python train.py --init_std_o=0.00537 --beta1=0.95 --steps=10988
Each number is 128 + 32 x the weight over its row's rms, rounded and kept within 0 to 255. Layers, rows and columns count from 0. Numbers have three digits each. The size before them is the row's rms in percent of the matrix's.

# down: layer 5 MLP down (transposed), 1024x448, rms 0.0392, rows 923-941, columns 0-111
# gate: layer 5 MLP gate, 1024x448, rms 0.0408, rows 924-942, columns 0-111
# up: layer 5 MLP up, 1024x448, rms 0.0414, rows 924-941, columns 0-111
down923 098:198139093153170139114099178131145101124191091117145140110054128131098135093127164165167115083186127109042130125104152152123090109183106097135134110074123080158051121153179155113153149167118117096085088164135159139185101133098112107094140134149119131101075073182063193145173138137110110120100076048143166144134100167094117127163123136103
gate924 100:181138186126116125169092163140109117144180104110077108140153128171151121180152070107073127093152141137122111183088195135105095117103146140176138111118158151125150136134127189084099123134148127212094138174176085098142186158085123145079112130101197152130103143182141154166154135093092158104145103121146125119128143092070143121104136154072
up924 103:130163173119095050085089158131073114143192102142114142110161122130084151138115127112125143087116101169151150141156118087151107078121121140138140115171130099117106145108068114173139173141136164100115135152187137162059108118154074128077030143109157080135102055099125133119105167113118137116120135093164148180227173114100184079143117111159
down924 103:137088159099147137081092180147085147096150122120107157146099148152089143111151113128132149139121090129157135130103198192141175122053106138106146101194083158117123163085125181128120137175124183158074131170138093138118130104116124157090041103095139109125068127182116186101135135122144188033170128082147126106166165089116171152088116146157
gate925 104:146119119180172151139162131163160157111111138111102154097132115133162080102110092144140107176136116069100148069141159152125142177097096124141183130071161067125152096098134181075117086090164124173115184141122103190091162114076104182132085149141131161138099111119081133156121162106108174124188128180148121152123115075122127158133119165146
up925 097:106148130106117118161106212165138150128119140156119090072116132152163174116121142105154111165130142143148137113171100112117115085098144158099119175141103125113156144107108164108137158159122129115117103137129050161103128137201109164154087148146101168178188095140140120199128109125098111129137169128160140129158144144115130111148091166083
down925 099:120107157094157171168162100125186123181158122117036166130097148080114106134167033150138091123149108101106175181127159142101146184117129177121115153130165138176126133168141077078128104106109141101156151157113131163153148117135150068097127091127174154158088117102121123139135106139138142113122108086093085086135103120124133114115206138066
gate926 102:135140091093074158158157135150136122130143173133149141149089154103158104161097114118109151039122141117152183124103210092191120184079100158170091118155126094127175122202134182080195124138087082158153064162134180106077127120132076098172096127090162091072077081053157145196174154128101132177107123164090105119060097122162106132074086114135
up926 096:130108099145139157128093126050124160198189071115164112149126130103146121124075081158097146083151122081179129118068138161090108094120085095124120153096126146089164185103099109082145231129173152149142137143193077132151093128134142114091110150160165127092158108186130092214165126140088101153148194116125114164126153101134157149133113101169
down926 096:189117097077119094127176134129132125143133147149124124116133118128126149081153090113111123140081172162137137127152103099104120167175120117099155112118145170132143113065226139147074105109110090038182072119106156106098150159167110124145102101099109096091154109143102098171119128110121064191118113106141168141117139076098039067127100075088
gate927 102:165176108123141150122108168160129077151052105171076151126052099158075124103103122141106154164148119083142112080122140179072165203099160132151149161143135133113130093126133177125134100086134122088100120115133150152113163134085153109171125128154162111188168200136165180165119086128118138097118122216149096094138123152136118150151121179129
up927 101:177174047093128168114178102139150098072107083092135128115147099125086190124211143127117115145113191120113106108124156085130191135088101097132154164134194173181135118141167155094092178118144105173145097072186115102131066131097133130104098131112056129140096106198165154054103091100139196121144159116111131130127129098137149106151117140126
down927 096:169115170096200125177143093137116097149131128137142145130120168092147086167124142162123138115147134100120190136124133135099177201129144128097095084128150104140126120189103107124111158171109100099135116161131169143140094078146177144083097178139142151066089165091058057164128124129155081146157156144133134176159145115142153025150165145109
gate928 102:148129086090117086175089118175128144134089220107126145067115120131109145169153063147106194161060076124120163160141140133155116101141171104153149103181177145122159133115108104098144102134135139145139080157149084146146127188117072198145124136119140124114192172187134155169105144125120129155136139159130156106171127160148167095116139157177
up928 108:136163177086105164202110124108109175059154168158105169182109161089140134107134128166111142068150099158112187151074113116107128162142122089095165198044103133099112160102153079080085123195133120123163098162140118116109128170074161088062101162149159108125105161101143095143166173166104058101130104163093141117109155136136100160113119125135
down928 104:141113144148103140114086125164161160087096129150140145160106128121095129132163105163158098134069011127085153097091158195163127136179147082178138184109198153119173140149106125149150076150137136125138121151137092072180121123158096145092138180137152169113136141136123146176100150082107167170121112071130141183135149139126137182141068146164
gate929 104:163161129175137121157163134142126085144161183137124147128178122064145117105156106118112158174033138097108143157034091100103133115122088120102158132079074143100182118147122129065125152128149156086159129075093127164148127133126081137114109159162111182069148173082123112143125125146158163098149126135084130174098131127145132115161121169181
up929 100:130101126185124138194092089128073112129140143139026157113160131100096093161120132103187162166095116163094132114105145118138150104078123157121169125101155139124071133122126120119150101129074158147117131149064139136076108133078192169135153129155109117063158129066229111053148180175149152123133135115103127146172159159135092135131186101149
down929 100:094106095125143170135086156131096183176069092077136083145105124153131179104080140118151087111121095146159145118102142078138160122108133119140096102152142083160077166106130159171096125099131129155117099164143101090120089120100227178116105095103093084158128116153116116076111131121176171106097135165120074140155067106117094134097104109109
gate930 106:149142117117100148135164178106106120101072139074150130109066143097059088137127104160169147153086159136104127099076141091130142184143152108137102177144194093167158070119142147118101125106061098101125073077134158121160150101116141135168122182144165128155096124106133119169134107134071159170153140104147098036114102080162157082169134175099
up930 100:049128080215134113140115153161182106081136101152091098137124151129126133148117094101172122099164138122115171129161134154139109110114101106114144078077160115122129134127085140097078133129106136142193116131161125079141101103133144183170122148111110114103113118177136106103082194172061108159105141118181121160126131180122151156124086149135
down930 101:092136158063122134154111136147121175079118135115134179099137193144177137153093135138082125164118119164132091092073133093114172109144110108123128129151128105094141122082182204155171175084147125138140147150125096183149118093147123122158119103074150116166066141140156119129123113108130110144062125093097169117147120100119141116113102060117
gate931 102:138141162126119123129094220075161113083145114110161179120106173149114144191115131194119175127102124122137104112174077140156094118112118137117139132137125119140086119154164150169100155096152120130141131153140137107126204142156134152106149155141095078154074132065085118162149141118097094129081096112108108112159219128097132100143146095140
up931 110:128110148151164138065156171128139198111154106143161125149148148161067085108103113139128151181152107138141135149094153121102138136112141197134076147130189147153170132189125101175162149080167138135113176117046094104085093115091127116083199109134152160138157082044057078118126127154107125149126122127112099105049141129143127136068123072084
down931 110:125145125105172102141126100118145186107133094149149100159178135132149147106144162129105169124134105126157123179113118159126152149106064137133089171097116144169153089168127105131156116044118136142075094150075124165147125123148054108113121096131143136127162086021180082143167160093139182161116115158142149166123096095148206084126153106137
gate932 094:125186164169121157166129226149135124076056154063118201126187097137179140101102109076134117179106142125136099094159143054092091156104145082097169082098115102110123090151121120187146175110137112134138140164168160144092149122125117119087157142175112116127066179072129139127143108151132092184196130175120221148132144087205111083124150131134
up932 108:133146119077095164093146138129131118137149126144138148160082144097087156141179069169134117119119116102183155133130074139206145123122079105134123044106131112154138185168117112052073137163136131144188162139109148104169106083074143174112048155140157088186162141107105210093173160093145134082132124132100110080134148158097083109147100144102
down932 105:102196121119059142130157095167135160125045127062126171155106142120148183132171118100158107144109164076150145096167142120146153137113115116174137087109123148077122166146140091198133191165180117145143245139216124170168150120122170078081126233137155157119165182133142183106105143121143094082171135097086163101154186132148101099116110164104
gate933 097:168129055131136145145120120076176091112161190104149168102106131057127123113138117166125084102087124111106148137157091158149156133145087120082138091144134133129131177110081150142107125140100150123112111155121118171132166135107162134099197112140163142196148038162100140099121154130143090178127062086085129127143108103141132139135222134096
up933 098:090116126098109128089120156120079108095083137143174107183115156134062116153078169156118173121127140087092074079135109140136077141129157108081129139098158136140142115156134120171141148126179142086125138129158113145115099074094080087107158135087086078137196125135156073120106141105158157099137089081151094185094130070161128128142136091088
down933 099:096196134099073059154122121162154093121043098160096082150125165072174113112067155143151150166140139100124174118113168080151130130133119124175124158148188140144127108073187106116121123129098130141149145118152107169131074097192141123148053148105188153085052205099127142153133125158087149162128149123156081100109095116154101133144170110165
gate934 099:166151127102129095118138131116105113123130125073113194085169123109079126152135125162183107113063102121169150137103118124192130122134133111126142147191123115154171127149058113141116167179081135106117091073122117126061146109125090130121151141111128125155166208069164100060167064132128197114114154106128124124113187100078105149161099139105
up934 103:136125123123108118118132178113084190076144087162134083071109117121140159170156130082092098132159149166137087171142139173120135141115084150139110137155089105187141098133130150088093074146165115127144150146153114114114108146097136137088108092075111127110118086089094164130136065154161093090161106112142122138099110063101116094058126158114
down934 104:140110160099155142127158139120129112102197110101121128104153191092078136118133125117178175110155153180121148127144115165103114115105186143119110084140141115139165065142082093137103121104128127087119146147137152115120168114131118135091147177148162142079100150097169066108128131200089084085107101104112162132119165136158163160159122183098
gate935 102:153168091106087151118116121146182162118181128137135105122117135137116086092106121149131167133108155123137048090074172145117076161129141115126118068099130153100130081127127136135182065105068075177171093135148160184134127130092077154168134101140129132214100107124129118102149187132149097189115116127071101120128119115134120151114138109179
up935 102:093121132142083158088149126104144127126140150145155136141136145139086173182148137112126076136092145172169098161173108153132133149112109159128163111122108112161097159087078114170097127192161110100129146133095136138037142121109110145098136141158054144118065176107125147104134143211098149140115144051169090106111145124098092127159101143180
down935 103:160095113117120148103122094106179107162121104119093092159157070161129171158161167135174094141110095175123148157129111116136150141058093112123102126126160103155124116079133115168124128124142152108112190131181182127086178099136137124183115132127179157133105102119153133105114119172117133107166106145198137132124170145134117242120120090122
gate936 095:169130116117077129120105151052165093115101138081134161172117106146137194118132082137161116134041073130130101076133149102150157151132128143167155125162120120119113097119110109071165154121120157181174087153145084119146160190098123142124136154160164150118128086154144128144143129104095170076122143151101127124104163103082068109097095158143
up936 110:165152088150089163113124128133170148177124084140071122138163091161121139035100151146144149163148107136128150133147124130122135093060160139118118162178163104109127111105078155054096136072118105156084109113088162149115144146130156088120181071060113132094127163088102064100125143113107168117121179136081176137158116099101078100130075101109
down936 100:158140115160121082163101121154139182097114106116100104120156144124135133057130158147095114130139093119125100051145169092155114187140159129160166133127141133089169108152085155118106149114119121206084161119121138153149130160118091070107196093088152114112146140151087148078129172146105202158116114152134145160137123105103123125108124134118
gate937 093:115045124125065115115164093116128141163154142133135157126052132078147140166125117101110168096124115062112105131059099113125087115141116156128124106170099098091142132142117081108174090138117147117164066160093062090169107152120152136155105159118203103124114153116103107128133154077070112137122078159075089158117153182132108152128187082135
up937 103:160158202137122116130108154102106132116141104132123100163182129084076183090120107166100112111124149135086175172096139107103090107114165153080139144134121127148148097139115115152098145104092144136115082092080124105145163110105050115108117095058143168140103106110147170133128130113100158179146079168116090165173182089107144112130031137135
down937 095:128111125142140124085121135109160121072125126133125161172144155101134138132128044090095107100120151079144175150088136132109119161106146145130161130188113106183140141074107059180151066107118067093085140122070131027112183116120149122153137088116148123140146130110154113200157131085132147251158107108131099183179180156102143108136124050112
gate938 107:141116092162142154140110093137135152179160097130069183118159176106122157148181145130124117110090160148168110122104171081170065151096124104127166112114073185102089156123120130151090125170097167138113081168155201100164106140184143157123121093160141098115093090138154145165162110126151157168168164094151154111137146123117133116133165159137
up938 099:180156104079099090140097129106116140128061149125115106135118097159099120137116096145141122116159156150166150182111148142171163122191137060172156109140121140152139126102167118123094105150111162056141126119142110131087117169130076100064151190186109157147075173098182097197079115113135116134170103083096158134114139150148133120159179085136
down938 101:070131127144162126129090150154111128156116157081148167191162141107131169143201208138117134129084168147161107136088141143109070081120143128107157181112098151072114150175108097125113147121080113115123122098169113154149112113126124088142139165046132084080123184140149148067182097121131114122097063140127120121141186158158119121117138160102
gate939 107:111110130095122152106123137122156083063199205138087146105099116126192129138106109146160075157110166110107086091201082153128126142153118116112116035106174136135112168154119121159127112176079151095110144086138161105126103114201099117147088125165087115101135150131102119142175138097108053084136121135131136169129146125129166205126147175099
up939 100:164125143108130131170170130093091122065111144161142117173068159113127127151130142095137162095096102105139194114065113090104162163187128111120143080096172108122112121107164129149090119114071141175128157112118158131092141128146140106154098117137172175099119190131073139157128098180168094140157137184170112140139096120144111146096091162102
down939 101:117114160086126089162154161150156115157090154112146148098127101127092114113100142193142119172111105131128151129160083127159147126113102107165132145086186143093148125157064153113158179073108089125179107085133087137138097093088124148102078127124102062134119094148162143137097131109155154134130114165113169124169150154191113127126109085146
gate940 102:159115138209106164132178134106177162161121180152142179146069110127167109123129109144100087110115115120144167152185126115086111156186160108095145154149119113116161136122151123172167166081107126119121074179141098102098160166078144123188098088133141167127067125134090173201154082140141139179147115137158163112154137130105126141162172108094
up940 103:085146116102106120146094158139153131093152127162110103153160109202099103152124131136086112110138155109184101171177160050160148155131122200134122126092176131132115110121099147125061169128091097161177179110134116081119201102130093088139132207158063132179102132169141119089130102132113133131160153147126143098160160143112150149136141166106
down940 104:191123111169086088133128162192141168162025121107066140113137141161134142152173101125117084134103181095107150128134098126179087045133138195152170132136166103170120159145089110110130147188140183128147125205129151149160115129135185135124123114137118138091113085173111135118134142131061158122102110123167127103148126162171156116161131105107
gate941 103:137217144108127113115114136107091131116170107123149146172132140092109105109176112152092137109148084065146200146089193135154087121102157136137095079144171138102134078134175114082176125139098146135107087123153100131130153115128117090136126127146138102119109150144161073154100174139103106129136189124121097124169138123103100170066125090154
up941 111:145157101103175148116103138085135140164111149157150161127163147117158155103103147197112151114171137133101150116161140171080142122084184128132103086141084146112142142089073075077155136120172168106128169098136138181141152120071154135121144124119163116162166109119074162114101172123157160118122173139159139113179132043111132103166127165139
down941 110:167175088107135190139123112095179108093127174072105141139173146119104152164058060135123092042180160164183148111140148180082136125080174081142150140094138075153165120119067161125160172182138117136135082124111122201174144154188188142153145145159167134123136152115086157159097111139142141149118145162133137124107127125089099095071193127127
gate942 104:146202167091131126128144135071072124169104171129176101125137178162130177125109102180100154148136144116132091108158167152106125145160112179120119127110133137117149128151173196087083077125161145199131133108103130137213127173084135165164141142125124103092157111145104179126152148119152173145165152151077117120143143100124114119148141139090